config.toml
d_model = 224
n_kv_head = 2
d_mlp = 896
qk_norm = false
grad_clip = 1.0
Each number is 128 + 32 x the weight over the matrix's rms, rounded and kept within 0 to 255. Layers, rows and columns count from 0.

# layer 5 attention query, 256x224, rms 0.12, rows 0-127, columns 192-223
[[125 156 118 122 140 118 111  83 115  88  85  93 113 128 159 125 113 114 150 117 143  88 130 115 133 129 166 135 162 110 171 150]
 [137 154  87 113 134 123 158 135 171 120 128 138 127 127 111 141 131 156 150 149 152 110 152 127 143 138 114 143 113 161 152 138]
 [121 131 111 146 102 151 139  78 164 176 116 120 112 100  96 158 139 138  99 136 139  90 123 158 156 143 110 107 125 122 153  84]
 [ 97 113 103 165 105  82 118 129 105 105 135 137 163  77 109 115 142  96 155 158 149 124 100 142 120 144  91  96 128 112 116 122]
 [139 148 127  91 148 124 137 106 130 153 144 165 111 122 194 136  94 178 148 118 128 125 159 137 120  98 133 113  90 147 124 125]
 [163 126 118 150 110 130 126 123 137 131 101 134 125 107 108 127 111 134 121 143 120 151  80 157  99  97 153 138 132 168  83 135]
 [151 126 169 142 116 161 150 121 147  97 131 119 167  75 109 137 132  72 117 127 110 132  97 137 119 114 137 138 107 109  83 151]
 [110 149  88 131 147  83 126 172 139 142 180 146 144 146 159  90 169 128 104 158 106 102 154 132 177 122 129 158 138 132 191 125]
 [112 122 134 137 117  91 113  88 115 131  87 168 115 155 144 113 127 131  80  97 125 158 106 176 122  88  95 150 123  98 112 111]
 [147 108 118 152 126 141 178 115 122  79 140 105 144  75  92 174  99 145 166 165 175 110  91  89 134 153 152 128 103 160 121 157]
 [ 65 144 125 133 111 110  93 137  82 165 160 112 123 115 124 143  99 148 174 155 133 150  73 116 125 139 163 108 119 126 112  78]
 [116 156 138 106 104 157 134 108 134 164 155  90 114 111 106  97 101 135 137 109 135  86 114 119 131 117 119 145 164  81 139  80]
 [130 138 158 145 138 111 159 136 113 133 173 185 147 114 153 134 145 149 160 192 113 144 132 132 146 119 108 155 115 122 111 135]
 [118 150 120 107 100 119 125 129  77 137 110 144 108 149  94 118 126 116 114 108 131 145 140 143 110  76 116 114 139 101 102 143]
 [105 130 147 125 113 115 100 163 134 130 138 130 151 135 114 123 143 143 132 177 165 121  98 132 148 155 150 117 140 165 156 103]
 [ 77 172 101 110 141 115  84 143 185 118 130 132 115 146 118 131 125 177 111 144  73  87 143 126 155 139 129 158 158 102 164  61]
 [130 127 126 109 150 144 140 166 114  79 106 114 142 141  98 162 155  86 130 125 162 135 117  83 150 106 164 153 120 134 108 134]
 [123 141 141 147 174 173 133 159 125 131 160 122 129 104 110 124 162 142 169  99 106  72 168  94 186 109 134 130 136 124 150 106]
 [166 160 128 125 119 148 124 116 113  97 115 124 114 149  90  94  96 151 169  90 105 115 189 123 155  94 131 146 124 136 105 135]
 [ 40 150 130 100  90 110 112 107 112 134 149  57  98 113 105  92 109  77 160  93 116 108  69 134 134 124 135 123 151 153 104 109]
 [145 158  96  69 150 106 198 165 113  34 120 124 126 136 102 103 162 108  93 149 121 145 122 114 117  76 148 155 125  85 126 210]
 [100  70 164  96 110 145 142 131  95 129  94 118 113 104 142 166 106 136 110  86 131 139  75 135  84 145 135  82 132 162  53 140]
 [107 144 147 163 119  99 121 171 174  98 133 133  95 157  87  95 103 113  99 157 172 124 165 137 106 153 114 169 113 104 132 101]
 [ 81 133 127 146 132 136  44 118 110 157 108 135 147 135 142 121 107 121 131 141 123 142 133 124 142 180 133 129 117 135 166  89]
 [ 95  89 144 135 144 115 131 104 116 124 122 157 139  99 111 156  92 141 120  91 128 106 108 165 119 142 120  75 144 123 121  95]
 [154 161 144 162 128 156 145 162 152 137 148 102 105 180 135 104 156 167 109 112 113 127 131 154 155 111 130 104 122 135 132 164]
 [ 88  74 145  79 116 137 143 131 113 140 182 137 122  98 154 136  98 156 144 122 113 187 117 161 101 145 125  98 117 117 130 116]
 [109 102 129 128 171 127 145 143 162 134 141  88 112 159 153 101 138 111  83 138 107 114  72 108 146 118 161 116 168 158 122 140]
 [124 120  84  59 152 147 149 102  96  93 116  76 134 129 101 139  76 116 159  97 120 136 128 101 112 120 134 103 118 100 127  89]
 [114 133 124 205 137 103 159  92 140 151 103 139 109 122 127 101 118 121  85  95  68 140 106 170 136 124 157 132 118 146  77  94]
 [112  66 148 119 106 147  91 137 116 123 114 149 108 109 142 134 151 114 157 202  98 118 153 124 170 184 115 102  96  93 200 133]
 [ 85 106 114 132 111 119 173  99 117 153 132 108 170 128  93 115 135 104 126 116 169 152 111 119  74 135 109  98  98 174 139  65]
 [113 159 149  92 151 129 161  87 135  99 164  72 125 118 120 128 125 139 159 120 142 129 163 137  94 143 141 144 113 109 109 117]
 [143 136 165  86 120  79 113 182  76  99 148 147 103 201 168 113 164 141 117 181 118 178 165 116  99 140 112 136 101  59 179 186]
 [138 151 102 129 107  80  97 122 118 129 161 131 138  97 131 120 115 119 130 111 132 142 129 124 126 115 115 160 120 141 121 127]
 [130 123 103 108 128 136  90 111 161 113  96 133 144 131 162 140  96 155  73  75 104  94 146 152 130  88 167 152 141 137 115 129]
 [104 131 102 110 149 127 179 114 128 132 138 111 130 101 142 142 138 118 105 191 127 113 121 134  99 129 132 106  85 149 111 137]
 [110 143 106 124 138 125 148 152 121 123  76 110  98 115 100 122 123  93 108 100 114 112 136 141 134 129 149 138 130  84 129 154]
 [148  99 139 128 145 141 113 120 126 122  69 142 124 130 117 169 148 114 100 132 109 127  99 108 120 136 162  79 137  83 148 206]
 [ 90 150 137 135 172 117  66  83  92 108 153 106 143  99 126 128 121  99 143 147 118 115  99 128 112 178 131 119 141 110 118 101]
 [184 141  83 116 134 122 124 167 116 139 125 134 132 144 137 117 181 135 121 128 133 133 208 108 126 118 119 176  74 115 179 142]
 [130 185 112 111 125 120  94 143 141 122 129 125 152 106 102 122 112 127 110 113 115 126 130 113 112 128 145  92 160 100 122 115]
 [ 76 173 137 135 108 145 182 129 154 121 166 103 144 123 108  86  78  81  86 122 114 118  80 163 136  92 161 133 127 176  55 106]
 [137 137 137 102  99 109 127 151 143 140  85 115 100 177 148 121 166 142 107 135 164 130 149 139 132  83 138 173 130 108 111 146]
 [127 145 104 172 133 130 169 157 115 127  95 150 118 132 118 130 155 127 130 115 143 130 133 109 102 152 127 142 126 130 133 133]
 [182 129 137 110 123 154 125 160 132 102 108 132 131 139 118 102 160 118 148 174  99 146 129 131 103 130 106 129 134 104 113 189]
 [121 120 163 158  99 148 131  99 100 162 128 123 113  34 110 114 117 120 142  78 136 117  99 151  86 124 165 129 155 157 136 103]
 [113 146 145 138 108 130 139  97 117 163 127 148 136  95 155 172 121 155 123  94 130 142 152 124 146  99 135  95  94 140 126  76]
 [124 122  85 101 107 126 136  96 123 134 146  86  88 112 109 113 138 211 133 161 129  91  97 178 148 116 166 113 135 165 149 154]
 [ 62  77 142  97 116 124 148  77  80 127 145 114 137  71 156 119  92 111 111  57 148  84 104 106 103 167 140  57 191  85 130  89]
 [107  81 135 126 130 116  91 107 145 134 133 123 115 100 134 103 102 105 120 136 115 123 103 151  94 124 143 132 169 136 106 112]
 [122 167 115  77 153 128 135 104 119 103 127 141 119 153 146 142 132 178 167 111 103  89 165 147  69 161 137 103  76  96 131 153]
 [159 129  95 116 170 128 117 118 104  94  64 150 102 162 145 150 165 150 118 228 137 127 159 101 131 161 136 112  93 133 197 161]
 [126 129 155 138 118 150 168 155 126 147 127 120 117 115 142 134 120 102 151 154 150 114 159 129 103 111 112 119 119  77 154 165]
 [151 105 117 137 150 132 112  83 100 152 130 153 123 169 153 127 137 110  80 123  98 101 160  89 102 141 158 135 169  98 115 170]
 [143 113 139 127 194 161 167 114 127 118 129 117 124 122 161 126  96 135 157 125  78  88  82 161 126 146 140  98 121 124 143 165]
 [115 171 163  68 154 122 122 171 165  99 106 154 118 178 117  74 126 123 133 176 115 161 142 128 125  51  99 130  96  89 103 156]
 [131 186 140 142 159 138 129 149 115 139 149 123 116 154  80 119 155  77 138 154 146 149 158 130 133 133 136 150 142 124 102 125]
 [130 104 122 111 120 111 135  95 133 167 119 131  95  90 128 161 147 153 129  95 155  83  70 104 103 132 139  98 139 130 122 111]
 [123 118 137 132 144 110 121 125 125 115 114 157 120  94 138 162 156 125 149 151 128 188 115 141 121 135 137 132 107 116 123 144]
 [137  97 177 123 152 155 104 135 138 125 152 139 117  95 143 126 118 102 122  89 147 121 126 111 129 121 126 139 132  94 155 167]
 [159 153 113 152 126 100 120 166 136 142 142 103  84 149  94  57 158 126 104 167 140 162 124 142 153 129 165 188 145  59 137 178]
 [125 126 112 115 134 112 135 129 153 123 121  95 108  99 112 142 140 139 129 118 129 104 123 153 128 113 138 130 138 127 182  85]
 [213 167  95 102 131 155 142 149 110 132 135 126  98 125 123 158 174 148 161 181 141 142 136  87 120 129 105 136 133 138 129 194]
 [161 152 121 110 155  55 155 111  88  98 195  62 122  52 107 131  44 192 130 147 129 151 141 146  85  55 164  90 133 129 119  68]
 [152 147  77 124  71  87 249 148 112 144  95 170 194 143 118 153 164 193  90 148 120 178 103 161 130  85  83 127 106 105 121 181]
 [ 95 123 143 120 181 199 106 113 109 147 121 183 124 145 132 170 129 142 128 123 108 133 124 151 197 137 202 160 170 152  99 125]
 [117 125 118 105  90  86 138 129  91 137 147 117 118  57  99 163 123 171 171 156 163 133 199 124 174 128  60  53 186 125 121 179]
 [ 91 128  93 165 150 109 102 107 155 130  94 225 128 160  71  55 140 178 227 123 145 102 185 106 106  46 132 113 107 138 111 103]
 [117 203 109 167 137 165 171 131 111 215 201 192 126 177  57  98 152 139 110 134  31 130 123 120 106 104  60 116  85  93  65  65]
 [111 111 209 147 122 151 107 144 168 164 120 136  75 164  98  51  82 137 161 126  94 174  66  90 103   7 157 107 119  77 104 111]
 [101 120 148 146 102 105 123 152 186 160 179 127 196 176 149  71 114 153  93 111  86 105 148 163  92 154 134 129 126 175 193 143]
 [145 140  85 109 111 191 164 124 154 105 149 110 116 124 150 126 139 121 127 106 109 151 179 117  89 130 160 151  41  70 112 110]
 [109  89 152 211 106 110 111 118 165 189 127  98 140 230 116 116 117 160 205 129 149  94 199  78  97 172 162  94  46 157 155 136]
 [ 49 109 156 155 177  93 105 173 133 104  87 137 121  82 120 128 163 195 172 181  94  88 115  41 180 166 107 129 145  81  73 226]
 [114 148 193 172 167 123  82 124 151 118 146 169 137 155 196 108  86 139 144 138 242 147 162 133 173  70  68 115  79 120 124 171]
 [109 112 143 141 134 109 114 108 118  69  96 132 141 101 104 153 194 105 195 103  83  81 168 209 119  52  93 144 107 147 154 111]
 [ 92 174  96 115 130 124 123 191  78 153  44 117 208 104 155 153  99 137  69 165  40  99 120 126 168 118 130 183 112  98 153 217]
 [187 117 136 150   0  37  57  96 178 130  93  95 146 150 127 123  34 125 168 172  88 117  76  86 154  83 136  98 121 148 119  77]
 [131 118 124  78 100 126 119 159 125 164 142  32  84 102 129 140 157 154 101  56  61 143 179 143 201 123 108  51  43  53 153  64]
 [ 95 174 163 197 183 189 127 142  81  68  72 129 183 109 142  70 108  98  63 119 168 153  70 105 130 167 151 135 153 132 159 119]
 [166 124 123 113 177 221 115  46  52 161 114 155 162 107 185  93 162 100 122 124  70 134 140 105  90 142  62 147  69  59 127 111]
 [176 131 134 153  80 128 143 122 109 163 121  98 129 171 154 130 118 108 174 182  71 140 121  99 169  68  74 161 102  62 172  45]
 [165 151  88 168 146 161 164 151 136  97 137  97 134 153  94 150 111 164 162 217 155 151 160 167  79 143 161 105  74 113 161 123]
 [161 118 102 163 115  91 102 130 108 124 109 143  80 137 121 149 159 211  95 101  75 114 129 139 105 102 152 129 171 189  55 188]
 [ 99 187 178 147 114 110 186  11 104  98 172 160 134 117  56  96 116 205  73 150 115 170  78 172 154 137 139  43  99 159 197 154]
 [ 83 119  74 146 120  54 116  93 147 154 107 215 130  94  78 132  60 189  94 116 133  82 131 108 150 108 203  83 165 103 100 115]
 [159  95 168 184 131 114 124 129 147 189  65 193 151 127 121 125 115  92 152 140 235  42 127 110 180 125 161 104 122 170 115  69]
 [159 164  49 161 127 151 182 166 142  54  59  46 116 184 179 108 121  76  50 155 143 134 143  66 124 121 117  94 108 126 127 125]
 [177 136  87 102  86 168  97 206 180  90 129 190 127 107  49 103 110  96  96 105  95 137 144 175 191 154  96 111  76 101 150 151]
 [126 142  86 183 149 109 134 130 135  69 128 104 138 136 117 108  68 146 164 169 129 108  83 132  94  69  93 126 139  68  99  88]
 [122  48 108 123 119 119 127 194 212 164 141 130  84  70  45 116  70  99  98 197  89  59  36 129 119 137 154 156 164  87 119 167]
 [167 147 163  72 160 133 137 140 168 137 102  93 108  55 103 112  25 152 144 136  55 159 152 146 120 181 118 125 159 137 172  83]
 [122 112 160 119  83 125  74 208  49 174 140 156 104  71  75 189 158 129 103 161 222  93  55 113  19 105 153 102  89 153 156 145]
 [133  38 110 141  55 160 146 103  96  55 128 121  91 130 195 160 148  76 109 154 102 147 146 187 101  87  85  78 140 124 140 140]
 [175  82 138 131  66 167 160 181 124 171 112 169 122 100 123  93 173 129 123 105 209 146  95 147 144 118 103 156  88 140 149  81]
 [181 119 127 133 202 110 158 137 104 148 171 142 157 137 111 166 120 101 139 213 132 156  59 125 100 149 141 173 128 108 117 130]
 [194 107 202  57 129 119  65 192 116 136  96 154 118 113 104  48 122 167 141 146 165 179  89 143 117 120 133 165  79 136 160 138]
 [192  94 138 178  88  72  96  98  74 135 112 170 102 177 162  85 112  39 121 122 117 132  80 124 211 145 142  92 144 127  78 146]
 [104 117 135 109  89 150 151  91 123 133 144 127 179 136 109 163 143  97 154 161  85 113 171 122 116  58  37  94 192 128 155 107]
 [104 128 138 105 156 126 112 156  53 127 126 124 128 152 114  98  83  86  31 154 126  43 173 125  28  86 104 161 100 197 101 156]
 [162  71 107 201 153 176 135 112 121  74 152 133  94  88 114 180 145 190 105  88 147 129 114 147 143 134  98 139 159  86  93 128]
 [136  63 164  81 182 122 101  92 180 109  42  88 126  56 136 102 109  82 155 140 147 173  78 171 167 112 126 128 148 119 110 116]
 [112 116 118 101 106 170  86 167 157 119 130 201 135 177  94 134 145 119 145 162 117  34 127 123 244 150  98 166 111  72 147 146]
 [160 118  81  83 114 184 176  54 153 117  50 120 118 156 160 153 118 147 162 101 146 128 140 109 150  95 143 150  62 161 131 176]
 [ 76 185  91 198 173 171 166 150 109 109  85 102 129  73 148 119 151 116 147 133 151  97 179 158 165 124  81 114 117 122 179  99]
 [135 130 147 129  57 165 163 211 122 122  68 118  90  84 104 139  43  81 122 122 177 121 120  89 111  65 149 120 175 132  57 101]
 [ 87 178 156 150 120 143 151  78 118 143  28 114 203 191 148 253  46  90 162 177 144 147  79 190 157  75  18 118 136 173 145  97]
 [180  73  87 145 187 178 132 103 159 129 160  96  94 136 168 174 137 183 200 166 121 165 160  82 180 137  71  78  74  72  80 127]
 [122 198 180 151 162 147 155  61 131 162 138 130  55  82 104 159 165  33  54 155 200  85  97 130 137 118 144 101 149 149 136 101]
 [127  34 140 110  82  35 143 161 109 152 108 127 167 143 110 101  97 145 120 171 142 157 140 128  98 168 159 144 133  89 138 136]
 [130 178 136  41 153  38 146 158 156 117 175 162  96 142 180 126 127 119  86  56 115 141 148 123 143 172 143 110  89 116 127 121]
 [ 90 107  72 108  86 191  66  75 162 152 136 117 127 164 152 152  93  96  37  94 159 196  79 147 139 148 147 136  67 185 139 182]
 [148 105 131  99  83 154 193 175  61 117 126 112 184 174 144 130 161 112 108 107 157 168 119 108 123 129 145 110 204 153 123 161]
 [144  60 104  96 111 116  98 105 148 188 104 122  79 165 102 147  95  99 111 130 154 132 123 176  46 140 199 118  83  89  78  99]
 [157 118 132 141  83 156  98 214  64 163 133 109 151 190 125 105 133  97 171  79 121  93  95 101  71  94  88  89  94 110 134 215]
 [104 100  86 116 121  93 106 189 105  94  84 132  37 114 102 141 107 206 142 187  95 117 163 129 135 153 157  35 122   8  33 119]
 [ 87 112  81 118 120 114 146 155 137  32  88 123 201 152 169 142 117  83 131  94 116  36 134  86 155 144 149  81 190 132  96  82]
 [ 92 127 161  90 147 164 134 177 150  98 157 120  56  99 181 181 102  80 170 133 118 131  84  83  91 103 145 156 111  68 102 128]
 [143 150  88 130 152 138 154 113  89 143 105 110  89 101  85  79 128 153 113 128 167 138 124 114 158 208 174 144 108  94 135  95]
 [173 149 103 139 117  68 130 163 168 155 173 152 124 120 136 119 203 129 179 145 157 179 162  71  36 111 176  59  88  68 114 115]
 [134 143 187 134 169 121 196  78 182  93 142 143 120 100 115 255 138 123 161 238 153 105 182 115 122 153 133 115 100 119 111 160]
 [117  98 215 132 124 133 123  43 123 158 130 112 147 142 142 117 153 157 103 115 179 111 154  85  96 128 161 192 135  72 168 154]
 [ 76  94  88 141 158 185 137 127  80 133 152 106 166  89 126  74 119 136  99 165 118  72 246  77 161 158  86 154 140 125 127 137]
 [109 153 150 163 151 189  38 121 124 133 145 168  92 129  75 145  79 154  68 139 133  75  80 106  87  93  66 113 110 168 134 152]
 [108 134  71  85 170 109 185 181  84  85 108  89 160 171 157  38 154 137 143 168 207  81  90 142 116  76 104 149 126 124 161 185]
 [126  84 130 104 122 100  71 116 117  73 140 124  96  67  76 126 182  58 144 160 123  65  83 120 107 112 152  79 166 153 129 108]
 [121 147  83 150  44 177  92  87 154 177 160 158 141 127  81 106 115 130 137  89 204 186 165 181  90  83 129 134 141 144 157 151]]
# layer 5 attention key, 128x224, rms 0.134, rows 0-63, columns 192-223
[[167 186 104 144 137  91 135 137 148 139 162 144  94 164 102 106  49 137 142 189 151  89 108 119 103  63  94 138 154 181 189 165]
 [142 183 141 102 118 104 177 142 155  88 145 190 160  61 110 202 164 126 108  99  87 116 113 181 124 132  98 115 167  75 160 142]
 [129 103 157 151 108 182 155 138 190 137 111 143 108 153 131 184 111 145  79 143 167  85 115 169 128 168 156 120 157 149 182 106]
 [ 88  81 115  68 132 137  76 105 111  33 145 108 104 106 110  54 201 127 150 111 150 144 150 139 162 135  76  96 170  97 142 119]
 [103 106 122 153 142  84 143 104 122  65 158 163 107 127 131 155 107 146 158 107  71 136 193 119 106  68 123 152 143 116 128 138]
 [107 146 104  96 155 141 112 196 140 125 128 118 111 112  71 143  70  78  80 162 128 138 114 185 147 134  91 106 138  91 178  61]
 [125 125 120 118 130 221 152 120 155 134 115 168 119  72 171 105  94 120 129 137  58  87 171 105 207  97 130 132 109 159  65 153]
 [133 158  58 120  91 195  78 138 166 131  70 121 164  75 179  44 105 132  29 139 120 120 183 162 160 129  90  34 132 191 147 133]
 [156 157 144 149 139 168  47 100  66 111 177  95 142 105 121 148 131 135 110 146  53 162  92 100 107  93  95 117  85 121  85 121]
 [183 156  98 144 129  82  94 133 126 207 150  52 121  91 117  73  96 185 145 124 184 115 122 136  83 121 110 113  86 135  93 168]
 [150 204 129 150 109 129 172 131 120  73 110 113  93 160 159  63 104  90  71 132 106 133 167  63 132 202 158 153 118 107 113 143]
 [ 92 128  85 167 181 143 114 153 144 115 168 155 136 166 148 134 139 128 132 112 146  83 145 100 147 118 112 133 160 112 183 122]
 [117 145 137 117 125  80 147 156 135  31 169 158 149  85 127 142 184  58 158 136 116 167 126 207 104 108 171 193 105 146  75 147]
 [120 130  65 136  90 171 133 121 117 143  89 127 113 166 157 131 154 142 142 144 123 118 123 165 135 119 151 135  75 149 218 166]
 [ 63 158  99 137  71 177 177 209 136 104  67 103 133  59 140 126 122 134 136 135 214 163 109 118 134 129 134 151 116 112 182 102]
 [193 178 153 151 137 138 149 150 188 218 130 113  98 147  97 156 180 128 103 118 155  90 174 141 201  42 141 130  64 133 179  79]
 [104 163 156 129 122 156 139 132 161  71 130 119  86 178 115  81 102 140 172  95 233 147 112 125 155 120 129  94 211 128  77 110]
 [ 43 102 121 153 161 154 123 131  93 145 156 191 154 104 186  95 186 102 132 144  90 131 165 176  93 242  26 143 147  75 130 182]
 [144 143 118 139 128 116 148  93  91 136 120  87 131 155  69 116 140 158 128 157  35 163 185 144  79  26 127 168 142  82 194 101]
 [177 102 105 155 110 105 155 198 138 156 159  62 147 107  90  86 123  63 118 199 159 136 135 152 118  52 173 122 157 159 145 161]
 [149  61  76 121 135 112 197 189  90  74  89 111 116 120 160 104 129 106 100 125 167 133 128  73 150  93 183 119 139 130 121 108]
 [125 149 255  65 159 145  81 102 108 100 179 102  98 176 134 140 167 116 151 124 114 118 146 135  97 136 143  47 175  75 153  81]
 [ 98 106 107 130 160 115  85 122 147  85 119 154 189 176 130 109 104  17  95 134 114 134 166  99 108  95 106 126 100 117  83 134]
 [101 107 235 107  97 121 129 130 167 162  97 156 226 212 115 124 128  85 149 108 106  92 151 110 159  95 124 119  82 107 133 120]
 [157 131 136 129 164 130 160 120  64 196  58 154 110 120 177 136 145 176  91 103 158 139 106 100 168 115 123  97 146 112 128 158]
 [155 132 123 147 111 181 126 196 181 177 126 144 186 117 121  87 105 252 128  95 146 181  77 199 122 104  64 152 103  89 197  66]
 [145 151 137  83 144  43 191 127 171 169 114 133 163 115 153 172 116 167 163 159  69 103 109 120 122 125 114 129 153 126 138  80]
 [165  46  77 119 170 137  77 119 204 164 131 138 106  66 139 150 109  76 136 137 160  86 155 133 111 136 186  82 103 109 101 104]
 [ 53 105 123  65 147 147 144 160 134 143 146 120  65 163  63 111  83 114 182 147  98 145 159 110  60  92  94 139 145 152 202 129]
 [ 88  79 143 221 119 111 118 141 137  62 167 118  77  88 172 101 111 180 123 169  82 130 162 119  91 136 209 141 147 135 156 198]
 [124  68 111 119  91 118  83 126  83 112 115 157 128 151 170 136 149 116 109 152 118 125 165 167 117  59 134  62 101  82 132 173]
 [100 151 137 142 136 124 143 168 173 194 116 152 133  65 122  97 162 128  39 141 139 143 136 201 130 165 118  84 142 102 123 123]
 [115 139 117  89 173 129  89 139 176 107 118 145 123  64 103 182 138  67 145 106  83 136  90  84  91 220  75 178  79  84 180 159]
 [165 126 105  67  79 173  71 117 165 105 140 121 128 174  95  81 123 111 107 134  87 161 172  99  17 123 135 131 114 194 106 131]
 [170 130 125 124 157  47 101 167 164 161 103 116 159 129 156 111 159 155 134 118  99 109 177 138 170 129  69 155 171 128  57 126]
 [123 121 117 127 131 105 115  97 154 116 146 126 174 155 102 205 155  80 134  93 142 177 131 126 122  99 103 123  97 132 227 160]
 [121 113  58  19 196  99  69 130 168  98 118 119 110  88 160  70 145  62  84 142 179 118 131 114  99  99 176 113 108  61  93  88]
 [159 174 213 145 103 114 133 140 161 103 116  66  93  86 120  83 117 160 106 166  55  91 135 110 127 127  73 178 139 114 118 175]
 [162 100 127 138 152  75 136  50  54 110 122  92 163 150  92 119 133 140 164 146 117 130  62 158 164 148 135  91 101 117 117 176]
 [113 160  52 115  96 133  80 111 139  98 119 166 141  67  73 161 148 129 178 164 105 108 143 132 155 146  71 121 152  87 108 185]
 [ 87 121 109 158 184 149 152 109  74 144 118 154 115 163 105 132 194 117 154 138 113 134 123 139 128 115 173  94  75 150 116 100]
 [127 174  82 169 136 136 105 168 135  85 139 146 179 106 126 168 131 130 183 122 178 112 142 153 149 134 116 101 148  80 127  92]
 [178 153 149 122  82 190 145 153 140  41  83 145 133 140 134  75 112  59 104 142 131  95 111 121 113 152 173 175 227 130  95 104]
 [ 88  81 169 182  52 140 139 130 107 168 110 147 179 109 106 153 129  93 117 165 168 169 135 159 131 145 105  93 105 137 160 128]
 [123 137 116 115  67  98 207 115 115 131 108 115  95  67 157 172 133 137 158  81 130 130 182  92 138 136  53 149 126 106 164 134]
 [180 116 185 146  76  93 121 114  84 147  60 123 111 159 141 141 132  62  97 214 201 115 191 181 176  83 122  88 121 115 131 122]
 [127 101 109 159 125 167 153 161  64 181 170 150 172  62  96  72 116 152 143 171 180 113 160 148  80 128 107 150  86 173 106 172]
 [101 153 136 139 138  88 155 160 113 124  50  83  68 154 120 131 131 125 151  89 155 184 169 117 140 168 105 126  92 175 212 143]
 [ 90 127 119  74 180 185 116 141 126 137 136 103 132 164 146 115 116 166 171 128  83 146  84 195 153 100 114 138 121 120 124 149]
 [159 131 101 158 128  76 115 126  37 128 146  82  89 143 199 148 164 101 164  82  92 107 122 103 196 177 189  60 130 140 127  98]
 [131  69 169  96 114 128 155 104 165 182 132 126  92 163 131 107  72 118 158  98 100 139 141 205  84 127 112  67 141 149 115 124]
 [145 155 109 106 152 175 131 159 154 121 122 136 208 143  99 146 180 155 137  76  85 139 167 104 156 159 133 151  52  90 150 183]
 [170 181 138 104  98 104 143 125 155 166  98 110 188 138  95  90 154  77 131 109 204 146  93  74 162 171 141  84  93  68  86 141]
 [ 79 138 155 136  70 105 130 113 166  57  82  70 145  97  47 140 188  61 105 158 106 121 155 163 144 126 153 104 104 100  86  89]
 [103 176 163 160 170 158 162 125  53 147 105 106 143  73 154 131 146  81 129 155 100 141 137 130  47 111 176 195  70 102 179 164]
 [112 169 113 121 184 160 155 110 114 134 155 132  74 132 133 110 111  92  95  81 147 133 123 114 158 180  96 113  84 146  62 204]
 [126 193 156 106  91 152 157 186 154 131  82 106 128 120 142 117 107 124 111 155 139  88 132 169 138 158 121 157 121 127  53 154]
 [155  94 129 157 130  98 146 108 124 121 131 145 176 138  99 155  99  89 191 245 208 131 154 142 135 113 136 162 169 147 112 176]
 [ 88 164 137 139  78 146 187  94  91 140 137 161 137  59 150 170 148  53  87 118 171  74 151 105 123 109 152  85 119 105 135 148]
 [108  65 100 167 139 162 131 131 119 101 129  78 145 118 129 146  99  68 104 115 106  90 112 116  73 154 157 168 117  98 171 162]
 [ 99 176 112 179 165 180 113 137 110 124 120 120  87  53 171 155 170 104 138 136 152 146  99  69 106 101 113 122 134 109 122 164]
 [150 132 114  91 103  72 105 144  99 116 109  78  94 117  94 111 149 128 111 113  97 154 119 150 152 106 165 146 152 110 140 110]
 [154  84 127  99 191  72 175 119 100 145 104 128 184 146 100 138 111 111 143 156 149 167 114  78 142 127  66 148 123 135 147 145]
 [137 100 111 128 135 120 119 103 127 185 118  59  98 135 150 112  95 136 186 126 140 190 182 129 130  78  65 132 125 148 157 113]]
# layer 5 attention value, 128x224, rms 0.115, rows 0-2, columns 192-223
[[ 72 130 145 199 105 144 135 135 159 145  93  71 140 100 124  71 162 144 140 142  92 146  88 113 132  82 170 157 131  99  99 176]
 [ 54 134 148 139 165  84  97  65 111 150 125 106 166 139 101  90  98 156 136 149  60 163  91  99 197 113 192 123  99 118 163 146]
 [ 76  65 141 122 173 115 132 145 155  88 116  93 161 133  47 137 125 132 101  85 133 152 101 157  87 103 135  47 123 112  99 151]]
# layer 5 attention output (transposed), 256x224, rms 0.0997, rows 0-2,64-65, columns 192-223
[[176 135 125  83 142 143 121  84 130  95 152 153  86 146 155 147  72 149 160 179 156 173 122 152  63 158 124 131 112 108 110  91]
 [157 108 144 130  90 142 104 151 116 108 133 160 112 137 158 128 170 101 101  70 147 108 130 134 109 135 116 159 182 117  94 147]
 [131 183 106  98 143 177  52  83  97 153 116 122 124 151 159 106  92 143 166 145 134  65 142  73 106 131 109 149 148 155 114 137]
 [ 57 117 121 151 119  73 125 102 105 132 137  92 140 170 178 150 174 170 130  92  80 124 146 117 194 158 165 157 129 216 138 123]
 [141 125  61  60 159 107 168 127 159 149  80  94 116 128  52 124 109 141 143 182 117 121 144  86 226 173 121  76  86 154 122 140]]